python train.py --n_layer=9 --d_model=384 --n_head=6 --n_kv_head=2 --head_dim=64 --d_mlp=768 --vocab_size=2048 --activation="swiglu" --norm="rmsnorm" --norm_place="pre" --norm_eps=1e-05 --positions="learned+rope" --rope_base=10000.0 --rope_fraction=1.0 --qk_norm=false --attn_scale=0.125 --bias="qkv" --tie_embeddings=true --parallel_block=false --extras=["capped logits"] --init="uniform" --init_std_qkv=0.0412 --init_std_o=0.00971 --init_std_up=0.0412 --init_std_down=0.00971 --optimizer="adamw" --lr=0.000629 --beta1=0.9 --beta2=0.99 --weight_decay=0.098 --lr_head=0.00671 --grad_clip=1.0 --warmup_steps=334 --schedule="wsd" --decay_fraction=0.884 --decay_shape="linear" --final_lr_fraction=0.0 --batch_tokens=[16384, 32768, 49152] --seq_len=1024 --doc_mask=true --train_tokens=364600000 --steps=11747 --dataset="wikipedia_en"
Each number is 50 + 15 x the weight over its row's rms, rounded and kept within 0 to 99. Layers, rows and columns count from 0. The size before them is the row's rms in percent of the matrix's.

# layer 5 MLP gate, 768x384, rms 0.0591, rows 393-405, columns 192-383
100:29 60 69 53 24 66 37 45 61 19 46 53 62 35 71 47 59 61 58 55 59 47 60 44 41 23 42 51 49 71 32 38 42 46 25 40 66 32 24 56 53 39 48 72 27 60 72 69 54 39 20 59 65 14 30 52 67 45 82 52 71 49 37 62 78 31 52 43 83 25 63 53 41 51 44 52 38 45 41 48 37 41 65 54 50 49 55 56 52 47 43 86 31 41 36 32 44 46 44 39 63 51 49 41 47 10 65 57 46 56 57 49 39 53 19 59 97 57 61 66 57 46 36 46 55 24 78 71 35 66 16 37 56 39 72 57 58 72 53 44 38 63 70 21 35 33 44 53 58 33 29 30 43 59 43 55 36 76 51 57 47 43 23 36 36 31 47 43 52 43 28 27 36 42 38 60 59 36 33 66 72 69 28 60 44 21 26 49 64 42 49 18
108:27 48 36 56 65 50 31 56 47 38 45 63 56 59 64 46 69 56 47 74 51 66 42 43 42 36 30 32 70 60 52 22 71 40 58 34 52 41 52 33 52 67 78 74 41 57 52 62 48 37 39 56 70 61 35 42 59 66 59 63 36 31 37 57 23 48 54 23 68 29 44 60 67 39 28 58 69 47 38 71 37 20 47 56 41 34 62 46 47 64 43 31 31 59 60 64 48 57 56 43 69 17 81 67 69 49 29 57 64 58 63 38 71 57 50 82 57 67 54 37 52 40 55 45 62 50 59 48 23 48 58 52 31 63 47 52 74 38 42 72 55 38 25 47 39 49 42 47 19 42 35 27 41 60 73 31 57 56 73 81 49 53 56 68 67 53 44 35 40 26 46 48 44 66 68 72 57 30 69 55 49 42 48 51 66 48 22 52 52 66 48 47
090:29 46 42 47 61 46 67 62 48 57 42 42 46 42 78 53 43 62 50 85 25 49 47 42 35 25 76 68 52 47 53 41 42 34 68 57 67 40 64 38 53 30 52 58 55 41 04 50 43 34 37 68 71 68 75 60 33 31 62 60 42 68 56 71 55 42 50 32 50 63 39 75 57 50 59 44 48 51 54 41 37 76 70 76 36 54 28 64 26 35 66 72 28 45 48 48 61 47 48 63 44 49 78 67 64 30 29 36 57 35 31 47 41 67 43 54 38 68 61 51 26 59 18 47 57 67 67 40 50 50 34 40 47 49 43 51 45 74 44 46 54 57 39 55 74 29 46 45 33 41 67 07 31 69 48 63 65 36 38 59 48 44 31 51 20 72 57 56 48 81 31 53 46 28 36 34 44 42 61 74 65 00 50 46 35 42 50 53 49 57 61 35
098:47 55 58 26 78 53 42 33 93 39 54 56 38 52 57 67 65 44 13 51 55 28 73 46 78 50 38 56 79 42 58 42 49 44 60 71 22 59 60 48 54 50 47 58 64 63 37 54 59 59 36 67 58 63 67 37 53 53 61 31 35 39 50 32 47 43 65 29 37 37 30 48 40 56 67 47 57 29 39 49 15 50 72 53 29 52 58 29 78 59 71 42 57 37 35 84 47 51 51 35 68 49 22 47 31 47 32 48 38 47 61 58 45 23 45 66 56 36 14 48 58 42 41 31 52 44 71 82 39 36 44 47 81 43 60 73 49 60 45 80 51 47 39 32 57 61 74 31 61 61 50 58 47 43 57 42 15 71 66 30 69 61 68 73 56 62 57 58 55 64 59 35 26 38 62 30 28 72 44 83 38 42 65 32 27 32 48 33 56 65 42 38
101:52 64 43 22 99 76 56 24 60 81 50 59 44 38 55 59 71 29 29 67 47 61 58 45 64 78 62 30 46 45 58 44 69 53 48 50 60 42 52 43 33 49 57 64 51 40 44 56 37 24 39 69 81 58 70 47 46 29 72 27 81 77 51 61 52 83 65 32 71 73 72 45 46 68 37 69 59 27 76 54 39 42 61 42 41 40 51 70 53 57 38 49 55 53 60 44 56 37 52 34 49 56 72 43 55 38 54 77 48 61 52 18 37 58 53 69 63 08 36 78 41 73 41 60 34 47 46 39 53 62 55 36 28 61 44 48 35 62 51 45 42 77 54 57 65 65 39 52 21 46 51 46 72 61 54 42 30 43 54 52 37 55 20 33 47 53 47 74 27 52 69 78 51 28 54 63 40 37 83 23 65 50 47 29 37 66 70 49 26 68 49 65
098:43 42 52 37 44 32 65 65 32 57 56 45 36 29 31 27 45 48 62 53 40 64 80 29 17 35 38 72 29 41 53 33 69 28 47 55 44 77 64 36 55 60 29 72 60 62 46 56 66 29 44 43 61 71 45 67 64 28 70 60 69 73 46 32 31 50 38 53 51 57 34 41 58 68 40 61 39 42 61 26 47 37 39 51 61 39 59 37 58 69 27 39 47 47 77 77 47 58 50 14 50 44 52 57 55 24 27 29 75 53 79 68 49 43 54 28 35 57 45 40 61 83 51 47 51 64 57 42 29 62 72 56 44 51 34 99 68 75 06 58 81 41 53 55 35 56 42 42 69 44 62 54 39 38 56 39 48 23 56 29 65 43 53 23 46 69 62 62 45 73 45 51 49 37 38 39 64 54 75 60 53 44 72 64 52 64 43 71 41 50 55 30
103:59 40 58 46 61 51 60 67 60 62 42 80 46 33 21 49 75 27 50 38 69 47 33 36 56 34 63 59 50 49 48 38 42 65 76 41 77 62 62 83 63 33 34 61 63 46 71 86 44 49 10 73 56 37 31 43 43 69 46 45 39 50 77 73 76 59 27 45 44 56 54 34 56 63 59 63 54 46 48 38 19 27 34 38 53 75 22 78 78 47 65 62 59 42 65 56 76 25 47 61 58 50 58 47 32 41 56 34 49 58 63 30 34 45 27 64 57 27 46 55 53 30 50 36 20 55 27 36 41 56 35 51 33 43 53 91 39 64 27 54 56 50 42 38 46 28 48 68 49 37 71 70 35 73 51 50 39 29 50 60 48 48 59 63 48 43 35 22 60 47 58 43 27 53 41 60 62 48 59 43 58 50 65 56 59 65 48 67 57 30 73 20
092:15 34 79 59 67 69 62 37 38 48 46 48 70 53 16 34 64 53 55 60 44 55 69 38 46 21 64 61 52 60 78 40 84 33 63 39 51 24 60 51 58 62 50 48 48 37 38 54 40 55 68 34 44 54 55 61 51 38 74 45 56 25 52 63 27 18 49 42 66 72 53 57 57 33 79 80 43 43 85 46 29 35 69 45 53 56 50 66 43 59 42 60 29 42 40 51 74 64 64 23 40 51 35 66 23 42 52 23 82 68 42 68 55 37 59 64 35 60 12 43 37 54 64 53 31 45 40 59 21 40 30 36 48 57 50 66 58 30 45 45 68 52 50 71 32 40 28 77 28 42 59 39 61 58 25 68 71 39 41 70 63 37 38 44 43 58 39 75 68 62 46 52 48 46 84 25 73 55 49 37 36 37 65 76 62 46 67 52 48 34 50 57
097:63 37 34 56 54 51 67 59 68 50 38 52 30 42 35 41 27 76 43 55 41 46 53 45 49 34 53 55 40 66 57 30 40 43 86 45 52 61 41 86 41 85 58 22 36 78 38 47 61 53 62 37 43 33 73 29 64 47 61 34 58 53 60 55 53 50 37 51 41 29 40 39 62 32 50 42 39 42 20 45 53 40 35 33 33 53 34 57 69 48 40 44 44 40 45 59 36 47 28 50 48 62 49 73 52 29 31 66 73 69 71 58 84 23 63 46 22 52 59 67 42 34 36 59 42 43 44 61 42 53 56 50 64 44 38 48 72 29 45 44 40 36 39 18 42 40 58 46 24 58 70 45 36 50 27 78 79 46 36 53 64 49 31 25 39 50 59 44 35 49 46 58 32 24 58 45 50 65 52 86 25 46 62 29 53 83 44 39 23 63 49 41
097:43 60 40 51 69 40 36 47 43 49 65 77 37 44 73 49 63 47 75 68 60 77 58 24 68 52 74 79 45 53 30 49 56 63 30 50 49 59 43 10 63 45 15 64 54 37 69 44 34 58 52 48 63 65 44 77 49 25 50 66 42 62 60 68 56 60 19 52 53 55 68 38 55 38 53 43 66 43 53 27 56 20 45 31 68 60 48 32 34 45 44 52 59 65 56 17 34 52 68 61 66 24 79 59 23 36 47 70 37 70 35 75 71 84 36 41 59 54 61 48 46 61 28 42 56 59 46 69 62 48 48 30 39 55 55 46 61 52 44 65 32 57 38 59 42 66 45 82 39 21 24 48 43 42 18 55 60 71 45 46 58 63 46 57 40 44 46 36 63 55 42 52 40 26 45 61 62 60 53 82 46 54 56 58 45 32 65 77 32 48 52 63
101:36 49 44 52 81 39 73 57 50 36 55 26 51 34 54 59 51 64 66 65 60 20 29 48 40 59 23 62 60 43 46 26 71 61 45 42 29 59 42 42 37 64 46 71 46 64 41 52 40 36 44 39 71 33 51 56 46 69 49 24 56 37 18 68 45 40 35 46 44 26 35 56 45 67 29 69 59 52 26 48 44 30 23 67 28 40 47 31 46 55 47 52 34 41 56 21 91 45 29 53 34 63 57 47 25 38 32 44 42 36 75 59 39 37 22 41 73 56 54 50 47 60 60 46 70 62 75 45 36 35 44 21 55 71 94 52 33 52 18 63 59 50 69 47 63 31 56 57 46 48 62 68 55 20 42 65 34 57 56 38 50 62 65 41 51 48 40 43 45 76 51 62 14 33 45 66 57 46 44 69 41 23 49 38 63 41 62 55 59 34 45 82
103:54 49 39 29 53 47 37 53 48 51 33 48 16 59 57 82 56 49 30 58 48 44 47 72 43 41 65 61 81 56 68 25 73 42 43 80 40 35 50 55 69 40 39 54 34 27 64 63 24 60 38 65 76 69 45 67 58 69 77 60 36 47 47 52 44 55 47 47 78 35 47 49 41 68 36 61 59 51 56 52 34 61 65 43 42 19 73 78 75 38 16 32 44 46 45 76 24 52 51 29 45 57 43 57 32 43 63 56 58 52 56 32 60 42 39 44 56 27 41 78 59 38 59 25 30 60 46 61 44 73 81 61 46 52 66 31 55 42 66 89 40 35 58 51 69 50 36 51 29 47 61 65 32 60 35 21 58 47 45 55 41 61 24 61 59 47 66 37 51 64 73 55 24 49 30 54 65 48 01 71 46 59 53 44 69 64 36 34 67 53 56 57
100:49 35 70 59 51 51 72 42 33 56 79 61 63 45 54 58 34 19 51 60 38 43 67 52 69 49 81 77 33 45 58 25 73 72 73 47 54 46 58 61 38 55 42 40 49 48 61 58 39 33 44 73 51 41 54 41 63 40 79 25 15 41 50 31 45 71 74 28 37 82 61 48 08 57 29 40 39 23 35 43 48 57 27 53 44 76 44 35 68 17 26 61 87 45 45 69 68 34 71 15 37 37 69 58 38 45 41 60 48 24 36 46 30 23 55 34 32 37 52 35 51 30 43 42 59 70 60 59 33 70 56 56 26 38 48 47 63 42 36 63 50 67 43 59 55 42 24 50 57 40 47 49 32 31 65 26 22 30 62 32 35 40 22 76 95 60 43 48 39 47 40 74 69 00 43 51 52 48 36 29 53 49 51 63 31 17 67 53 44 55 42 31
# layer 5 MLP up, 768x384, rms 0.0598, rows 393-404, columns 192-383
099:60 46 31 33 36 76 47 63 53 55 54 63 63 41 57 42 83 37 80 70 49 17 45 67 42 59 35 42 43 44 29 71 49 64 52 46 39 66 57 44 58 72 31 42 37 43 47 62 44 49 49 38 67 49 87 43 37 45 25 41 68 39 59 68 81 37 57 52 55 45 61 57 32 25 33 63 66 55 56 44 61 57 58 49 52 06 43 47 34 25 31 25 26 18 34 42 68 49 44 51 49 26 71 51 52 45 52 30 66 61 35 57 20 59 36 42 75 29 44 30 26 71 26 41 58 68 30 17 23 44 72 34 58 44 67 45 43 57 59 39 39 42 38 62 43 55 77 22 85 57 76 46 29 69 54 62 22 41 74 60 41 26 47 43 61 63 50 42 35 37 51 43 12 56 37 65 54 27 70 69 41 59 70 60 41 51 77 35 53 40 50 38
105:61 47 61 57 53 18 38 48 40 54 42 51 70 44 55 55 25 50 25 34 31 27 27 19 57 66 55 67 47 49 48 62 79 48 47 72 50 48 53 64 51 48 47 67 67 49 54 71 46 79 37 43 63 18 57 32 21 49 61 38 60 49 50 90 58 52 41 34 43 49 48 62 57 19 56 37 54 34 36 20 52 44 40 53 41 34 50 20 59 45 57 35 68 32 38 58 54 18 48 44 47 59 49 44 49 63 42 47 59 31 94 43 63 79 49 48 44 32 50 66 68 47 49 31 56 50 66 44 48 68 54 62 74 57 45 46 57 58 41 40 50 43 92 41 10 64 38 43 48 30 49 36 32 62 34 80 41 14 84 63 43 41 39 29 58 54 24 65 60 56 69 60 47 59 51 44 50 67 76 42 31 67 47 49 25 30 65 45 50 33 82 51
094:29 56 73 48 45 68 51 53 37 43 42 49 60 62 52 62 35 34 57 62 66 52 49 83 73 49 22 75 61 66 54 45 12 30 43 36 51 60 39 41 73 60 62 59 62 34 40 36 56 67 41 35 47 48 30 59 44 64 63 61 53 56 54 55 58 33 67 53 64 22 54 48 61 78 26 57 15 39 46 53 60 66 46 50 30 62 34 45 37 50 41 51 78 35 62 52 45 44 38 61 37 26 78 39 49 28 42 23 64 43 43 40 39 07 21 54 60 54 59 55 80 42 66 30 55 38 36 42 37 38 46 46 41 52 63 25 57 45 62 57 63 41 51 59 42 76 67 38 52 60 64 62 58 51 42 42 61 62 43 46 37 61 53 60 09 29 64 58 24 55 42 57 26 33 55 46 50 57 68 83 35 25 43 55 44 80 36 58 53 48 16 70
098:56 31 55 31 34 40 39 50 48 50 39 66 17 64 44 20 46 67 39 47 35 49 42 67 28 64 55 51 45 52 47 69 71 78 53 34 51 38 61 16 41 67 46 58 51 66 50 26 69 26 64 60 46 94 41 50 44 39 54 74 50 68 59 48 60 46 64 57 42 60 53 30 56 56 51 54 56 56 60 38 74 54 38 58 41 40 50 51 58 28 39 46 31 52 52 65 23 52 35 70 50 48 67 47 54 43 80 55 47 23 46 50 52 36 72 41 74 27 42 24 45 49 42 54 37 47 28 33 41 48 27 42 53 61 85 59 80 67 34 71 66 47 37 82 64 52 48 60 64 66 41 52 62 60 53 39 42 77 67 34 39 46 53 93 47 53 71 61 43 33 37 50 69 20 41 46 67 43 92 64 41 52 34 31 57 51 73 47 64 47 58 39
102:35 81 32 60 37 55 48 51 57 62 50 31 24 76 42 33 40 43 39 76 43 20 70 45 56 50 47 29 39 68 64 58 48 77 23 34 35 50 51 13 61 35 75 31 46 52 47 50 42 59 39 53 59 69 83 60 33 63 38 26 47 46 56 56 46 72 35 41 60 62 68 64 12 38 39 31 53 37 41 26 38 34 51 42 64 17 47 54 57 44 91 53 37 67 48 54 63 60 35 33 70 34 67 32 40 39 65 59 61 69 50 49 80 47 43 58 41 64 49 46 38 64 44 31 38 35 49 78 41 62 50 53 62 51 49 71 54 36 71 38 60 47 27 68 58 56 59 32 49 52 55 44 62 71 39 55 62 35 27 58 44 28 76 47 91 26 30 43 36 62 42 65 27 50 66 60 65 42 37 63 53 36 58 68 64 67 60 43 31 75 82 60
098:41 65 65 34 53 73 54 73 57 73 21 54 72 24 51 20 65 63 59 34 49 20 44 51 36 44 69 44 50 59 77 54 33 59 37 52 21 61 45 52 73 48 14 32 70 64 29 81 41 62 43 40 67 68 63 22 74 26 46 42 31 43 39 25 40 66 38 60 53 43 62 56 51 40 33 78 35 12 44 33 35 65 48 70 42 43 40 28 66 64 73 68 24 45 57 42 53 24 56 41 39 72 41 63 62 46 28 31 73 68 68 36 57 47 62 38 43 55 57 37 46 31 54 39 66 63 49 27 53 56 43 02 30 39 48 51 45 54 55 51 22 23 36 39 49 39 61 38 38 59 57 54 47 59 25 64 44 44 53 65 67 60 38 51 58 62 62 65 29 39 64 55 49 65 61 38 58 52 59 24 64 68 39 46 63 29 36 47 57 50 63 38
102:45 50 59 32 55 34 53 61 31 68 52 47 78 47 57 43 27 37 39 49 32 58 35 64 43 43 40 63 56 62 28 34 23 33 11 38 57 10 38 41 64 41 58 57 90 27 72 45 38 49 62 34 61 60 62 33 54 44 71 52 39 57 30 55 32 52 68 51 60 60 44 38 50 45 49 49 46 27 58 52 50 48 28 54 76 36 12 36 21 50 31 66 30 32 24 87 43 61 41 50 56 46 36 36 45 70 37 68 55 66 61 44 46 30 54 63 48 54 51 46 61 51 60 45 32 49 50 36 34 60 23 63 50 39 55 32 41 76 57 56 65 58 63 44 31 45 70 46 68 19 42 11 41 62 36 73 40 47 45 66 49 42 62 26 39 55 67 48 52 39 61 50 57 35 39 52 38 62 62 81 28 56 54 43 40 34 62 28 47 64 64 84
096:73 44 58 67 92 55 51 59 22 40 69 53 45 74 28 96 32 44 42 32 39 36 22 54 31 63 39 63 22 56 63 53 73 36 58 76 62 35 71 81 33 36 36 61 50 50 56 57 62 61 59 59 76 47 47 51 27 37 55 49 32 70 70 79 53 32 63 33 63 47 38 49 38 68 51 39 43 53 54 44 57 54 59 62 44 57 47 58 69 38 31 18 57 65 46 18 72 41 60 71 29 45 73 41 17 54 42 10 49 76 55 46 37 63 68 43 69 28 73 65 53 37 43 48 43 53 48 52 51 50 35 56 38 30 39 57 32 58 63 58 69 61 42 49 33 38 22 70 56 49 66 45 62 43 64 23 25 79 55 24 28 48 46 31 36 68 57 31 41 81 32 29 54 26 43 39 24 43 58 64 53 49 30 40 57 76 56 33 34 33 48 18
101:47 19 41 67 31 44 38 61 49 58 49 49 82 71 41 37 69 48 27 73 67 43 57 74 50 55 58 47 85 62 55 48 72 46 56 84 20 61 40 26 37 52 28 61 42 45 26 62 52 42 62 35 33 41 54 64 30 62 24 37 45 55 48 57 59 34 40 38 44 65 41 61 51 53 37 30 43 53 38 44 45 46 26 56 23 50 69 53 44 64 46 29 52 38 50 53 21 52 47 39 30 54 32 56 62 23 62 75 58 24 48 21 53 64 77 74 75 30 66 62 43 37 59 43 46 58 51 43 62 53 83 78 52 20 58 27 58 38 75 54 64 26 40 34 66 39 70 70 17 44 50 31 99 32 63 60 66 56 62 60 33 69 56 52 27 44 64 37 41 56 49 44 63 57 57 47 57 56 64 60 54 27 54 61 51 55 54 63 17 56 41 67
103:70 41 48 55 01 51 58 35 53 31 46 69 54 50 48 59 50 46 67 59 51 50 31 60 79 36 45 43 34 47 88 47 58 37 56 37 57 64 75 56 53 40 47 32 64 17 39 27 41 23 43 35 31 60 43 61 48 26 27 33 40 63 58 21 34 39 54 38 42 38 48 52 60 59 47 40 43 54 45 56 64 47 34 66 25 46 44 42 67 48 17 52 62 48 61 62 22 36 82 27 46 22 65 75 62 49 65 71 67 14 35 46 38 37 23 37 42 31 44 70 79 81 56 66 75 56 33 47 41 42 51 46 17 63 66 53 29 45 64 34 71 54 36 35 49 42 50 45 53 64 16 51 74 51 43 45 82 64 49 66 68 52 67 45 48 44 46 55 68 55 58 47 68 48 37 31 36 52 62 53 68 66 60 31 42 68 49 70 32 55 45 60
098:44 48 74 48 45 56 46 19 64 50 39 53 96 37 65 50 59 43 70 34 62 50 36 57 60 50 50 49 62 87 48 53 87 70 41 48 56 67 68 42 69 67 41 64 59 68 59 39 70 55 54 30 46 26 39 53 52 40 53 26 75 46 34 47 51 72 46 55 48 28 32 60 84 42 27 35 40 43 67 37 61 76 21 37 21 57 40 49 25 56 45 84 56 53 67 35 55 39 47 60 63 57 66 47 53 24 59 60 50 32 73 51 22 70 49 53 35 33 73 37 56 79 51 51 36 43 38 48 59 14 54 26 27 61 47 64 48 56 38 55 56 54 30 59 49 44 31 68 34 72 53 64 67 51 45 47 35 39 65 65 71 56 67 42 60 60 76 27 49 39 38 49 43 40 64 50 65 35 41 57 74 42 47 61 62 86 35 66 50 67 57 54
101:52 59 39 38 69 53 64 50 32 59 46 68 31 46 50 66 37 38 55 61 39 73 34 73 40 63 68 44 47 21 45 56 57 59 51 51 42 36 74 41 57 66 65 32 60 23 17 59 28 65 37 31 39 34 60 53 73 65 64 51 72 39 58 41 39 56 58 65 34 87 49 49 41 18 29 30 40 55 61 29 20 81 56 62 15 40 42 66 71 49 46 47 47 67 12 51 30 37 36 84 44 52 50 56 54 47 56 44 75 52 66 46 33 63 49 27 66 42 37 71 53 49 57 00 51 51 72 34 58 35 49 37 46 56 58 39 36 34 70 67 35 53 58 48 56 56 51 56 36 39 70 44 52 56 35 58 17 45 42 31 74 38 72 69 32 46 31 52 46 59 46 53 64 71 57 58 65 30 53 43 47 57 46 58 39 16 23 44 17 38 42 43
# layer 5 MLP down (transposed), 768x384, rms 0.0507, rows 393-404, columns 192-383
100:56 33 34 60 56 68 52 80 46 18 35 48 79 50 60 44 41 60 78 41 47 56 55 72 45 52 48 62 46 76 66 59 60 57 50 16 51 30 48 63 46 42 44 55 51 72 59 63 48 49 21 40 36 68 64 70 70 43 40 54 61 44 44 99 80 55 37 36 41 56 53 80 35 41 35 60 63 50 50 50 98 62 52 70 49 49 36 38 56 40 57 68 45 67 38 72 67 39 77 45 34 35 41 29 39 54 46 36 37 38 37 35 05 41 58 38 43 54 58 41 33 44 60 54 71 58 56 57 46 98 55 51 68 28 51 48 23 52 61 63 33 21 66 44 70 35 57 55 66 40 42 36 29 49 44 63 53 39 59 30 45 44 74 39 65 39 54 66 55 43 71 66 79 80 30 41 53 57 35 74 65 41 43 75 33 64 53 27 44 34 73 41
102:59 37 56 41 57 64 57 76 53 32 54 61 43 35 63 58 46 41 56 46 54 45 39 64 55 60 48 46 52 65 45 27 51 43 43 68 76 41 41 41 59 32 44 38 73 38 38 53 53 70 25 47 39 65 60 51 39 39 41 45 62 54 46 25 58 58 28 29 48 42 53 19 78 57 58 25 32 65 61 31 77 34 35 44 67 33 52 67 44 37 47 45 62 52 54 96 68 50 41 33 42 63 48 30 42 61 51 53 72 44 50 39 47 52 51 34 24 46 32 59 35 18 52 92 40 50 55 33 41 54 44 66 37 21 24 73 36 22 75 84 29 44 42 51 49 64 72 63 77 17 68 77 72 52 56 55 30 36 52 37 54 56 30 54 34 23 37 84 41 53 71 47 55 60 41 45 59 41 57 33 63 53 90 76 40 30 56 71 44 42 34 58
093:49 44 56 46 67 50 55 68 40 33 50 59 56 38 39 34 51 47 44 52 38 56 27 39 48 62 59 27 39 44 47 99 59 53 35 23 40 29 63 42 57 41 46 49 53 41 39 48 60 53 68 58 64 52 21 33 54 43 46 60 52 71 39 54 56 40 29 44 87 49 50 50 43 34 36 32 37 32 37 49 32 85 55 53 38 53 55 27 32 34 69 19 38 49 33 37 48 52 30 46 45 32 49 82 30 50 68 96 52 71 19 44 60 37 40 73 49 38 45 60 51 46 40 24 35 32 48 18 42 36 20 50 45 63 46 69 66 47 28 43 38 55 61 46 68 65 11 39 66 39 40 59 37 60 31 68 33 54 49 65 93 47 22 24 38 32 72 55 34 47 54 50 40 49 62 52 52 60 61 66 54 62 66 54 36 68 36 24 52 35 31 58
099:43 66 42 36 21 53 60 28 40 37 31 46 80 48 60 34 24 54 44 69 72 39 68 68 45 15 53 41 49 44 38 75 50 42 62 42 41 46 44 52 29 54 51 62 69 37 53 27 73 59 29 69 29 48 48 51 57 61 61 44 26 59 62 74 45 42 23 69 55 43 35 64 49 63 78 74 76 65 60 68 57 24 59 78 57 36 30 17 55 63 44 39 65 99 61 51 44 58 68 69 89 33 67 60 40 64 64 66 57 80 81 42 54 47 32 35 36 29 53 64 25 40 25 33 68 49 52 37 59 39 57 42 82 39 57 35 24 26 35 42 39 59 73 43 52 75 58 53 57 52 56 33 54 48 63 67 66 60 54 28 36 52 54 45 60 68 35 38 48 60 79 50 63 58 50 41 23 55 45 41 29 53 27 31 25 30 44 34 43 45 38 61
102:38 14 70 49 89 64 35 41 47 64 65 50 54 67 55 62 67 31 51 69 36 82 60 33 36 24 52 52 42 51 50 17 48 56 76 76 61 48 28 45 40 39 54 49 61 61 62 53 29 44 45 78 61 52 40 48 58 52 43 15 59 56 51 39 48 70 58 42 53 51 57 62 71 40 61 40 41 59 59 58 54 99 55 50 51 47 55 66 50 49 56 33 52 45 63 49 40 51 36 25 52 50 56 41 12 61 70 66 37 23 61 40 50 43 47 49 63 54 18 43 69 52 49 11 47 77 57 40 23 39 60 54 43 43 48 36 89 53 61 66 49 14 34 60 26 30 28 40 77 51 47 54 47 45 27 42 34 74 43 47 44 52 25 38 49 28 54 27 65 43 28 63 28 51 46 62 41 67 37 43 39 17 45 44 53 58 64 47 30 71 42 35
099:35 50 35 49 20 33 59 51 67 56 75 95 45 48 21 66 37 66 40 62 44 55 57 74 43 75 53 39 45 51 53 19 45 41 42 46 55 55 44 47 79 34 43 51 53 80 46 33 50 29 44 63 56 60 56 50 65 23 54 52 39 37 50 33 51 48 42 49 67 50 32 20 66 72 50 52 51 39 51 73 44 48 52 33 28 40 36 54 65 39 39 43 42 46 49 48 47 60 39 43 28 70 21 41 37 43 52 60 53 31 39 46 49 56 13 44 55 57 52 36 60 84 54 38 22 22 63 65 68 64 45 51 72 64 32 61 37 41 42 54 52 67 63 51 49 61 79 56 39 36 60 38 44 36 52 42 40 28 39 32 26 84 54 56 58 35 67 78 62 44 49 33 42 76 38 45 45 42 37 65 73 46 44 60 40 46 26 51 57 53 43 45
103:52 50 56 36 35 41 33 53 34 51 44 78 37 56 66 71 37 55 78 36 26 45 65 25 38 70 75 61 64 60 44 01 59 52 54 62 82 46 74 68 42 45 75 38 43 78 57 45 48 70 79 56 55 58 54 40 56 47 49 51 38 21 48 34 41 61 60 66 60 41 27 40 67 36 62 43 42 38 43 42 44 44 65 43 42 22 61 50 61 43 83 74 47 37 44 53 40 26 72 58 59 50 47 37 31 46 39 48 61 39 35 55 48 54 38 62 23 46 31 37 57 43 47 64 51 50 44 82 27 64 48 22 43 25 49 47 26 42 54 35 43 71 37 50 58 31 38 65 98 26 32 52 70 36 74 69 49 53 44 56 43 43 87 55 38 26 21 31 74 66 65 37 17 49 44 27 31 33 26 31 54 40 30 34 43 82 60 46 48 59 49 25
095:78 84 49 26 46 58 55 52 50 33 38 62 71 64 51 29 29 70 61 37 71 44 47 40 52 64 34 24 53 60 66 86 32 41 60 49 25 69 44 38 46 52 42 59 53 35 42 30 48 74 62 23 50 69 27 49 61 43 53 42 41 48 11 67 89 63 72 67 61 40 46 58 44 47 50 14 44 47 72 70 52 65 58 57 61 47 64 65 57 36 63 49 42 59 36 62 44 34 43 45 52 61 46 28 37 59 72 71 63 62 59 44 35 63 48 43 21 48 45 63 53 52 49 28 68 52 37 42 70 88 54 60 42 54 65 39 51 41 40 68 12 36 46 73 62 66 31 50 83 42 58 50 69 48 47 25 61 62 51 58 75 31 35 61 66 44 79 58 31 72 67 51 57 25 59 77 65 43 46 68 53 41 41 53 38 43 35 36 24 24 59 42
100:55 57 54 53 52 61 52 65 56 64 47 39 43 32 56 72 58 56 44 59 35 50 27 46 66 40 38 82 51 31 43 32 51 44 54 46 83 67 52 48 49 43 47 57 70 55 42 55 42 49 32 73 78 71 62 54 53 22 29 58 46 64 35 50 57 35 44 48 71 49 32 40 59 52 57 46 61 52 47 44 46 44 60 57 42 37 57 76 45 49 27 45 41 48 43 25 65 51 40 56 57 64 46 58 64 61 58 26 31 49 42 79 57 69 55 58 27 58 63 60 35 32 40 56 74 28 62 50 75 58 61 29 33 41 64 46 25 79 54 62 46 70 38 52 68 79 60 53 24 51 56 48 30 32 60 39 37 33 48 45 26 29 27 38 39 72 51 24 61 36 47 54 53 18 35 57 87 36 41 18 42 39 54 69 62 39 57 48 67 46 53 62
104:37 36 46 40 18 54 36 34 62 73 59 21 31 48 41 54 56 67 26 47 39 34 88 42 62 54 49 55 76 49 52 74 46 27 63 53 64 65 59 34 62 45 48 51 11 64 25 55 43 72 38 66 21 62 34 49 70 60 56 74 36 58 83 57 91 37 26 18 37 53 48 65 44 59 58 58 21 50 37 57 66 64 65 64 65 50 73 63 73 41 34 37 47 40 54 64 68 15 78 82 40 47 33 54 29 75 58 69 27 54 44 54 65 32 51 34 35 39 60 54 38 43 59 69 59 20 36 50 62 59 41 53 48 43 59 71 37 44 64 31 55 49 51 59 51 30 62 64 27 19 63 43 67 28 55 42 32 85 56 28 51 57 57 47 41 58 43 54 53 88 42 50 76 62 40 51 32 37 57 51 55 32 47 61 33 79 63 49 58 34 53 77
099:37 59 47 67 69 30 35 63 35 57 54 67 37 43 62 46 35 36 60 50 61 44 61 24 61 68 40 28 30 54 23 60 40 54 62 63 76 64 33 58 46 48 77 31 45 75 53 48 43 35 53 63 71 44 73 45 60 49 65 75 45 54 60 56 14 55 52 30 44 60 44 50 42 76 39 60 40 62 34 58 50 40 47 39 57 30 43 30 47 53 89 66 51 43 52 25 53 15 54 26 61 61 67 30 55 29 45 68 57 65 56 45 57 47 43 43 60 35 53 44 61 53 73 69 45 68 56 37 68 41 65 54 97 36 26 40 69 48 53 69 42 44 61 80 40 73 66 52 43 42 62 46 68 46 39 36 39 57 75 43 39 46 71 30 34 18 60 46 69 41 31 57 57 42 64 36 36 19 39 54 88 52 36 34 21 54 71 38 44 60 54 40
101:57 57 68 80 53 15 53 12 57 49 51 71 49 39 57 35 59 25 48 22 39 58 53 40 48 58 53 44 41 36 37 86 69 40 56 55 17 63 49 54 53 47 70 90 86 77 50 59 44 37 60 47 56 59 48 57 22 64 46 37 52 49 62 47 38 54 37 60 44 42 46 49 68 64 51 67 56 51 74 63 61 62 54 49 46 53 50 20 60 58 53 41 59 37 67 17 61 24 75 28 99 37 62 11 32 50 55 61 48 53 55 58 68 32 72 50 71 52 59 62 52 62 52 51 80 57 46 50 43 45 59 59 42 51 70 46 56 54 31 26 61 45 69 50 66 08 70 26 36 44 40 43 40 75 78 71 34 67 33 46 39 42 50 52 36 33 56 39 27 76 57 56 43 50 50 46 53 32 52 74 41 65 51 47 38 57 53 31 57 81 25 80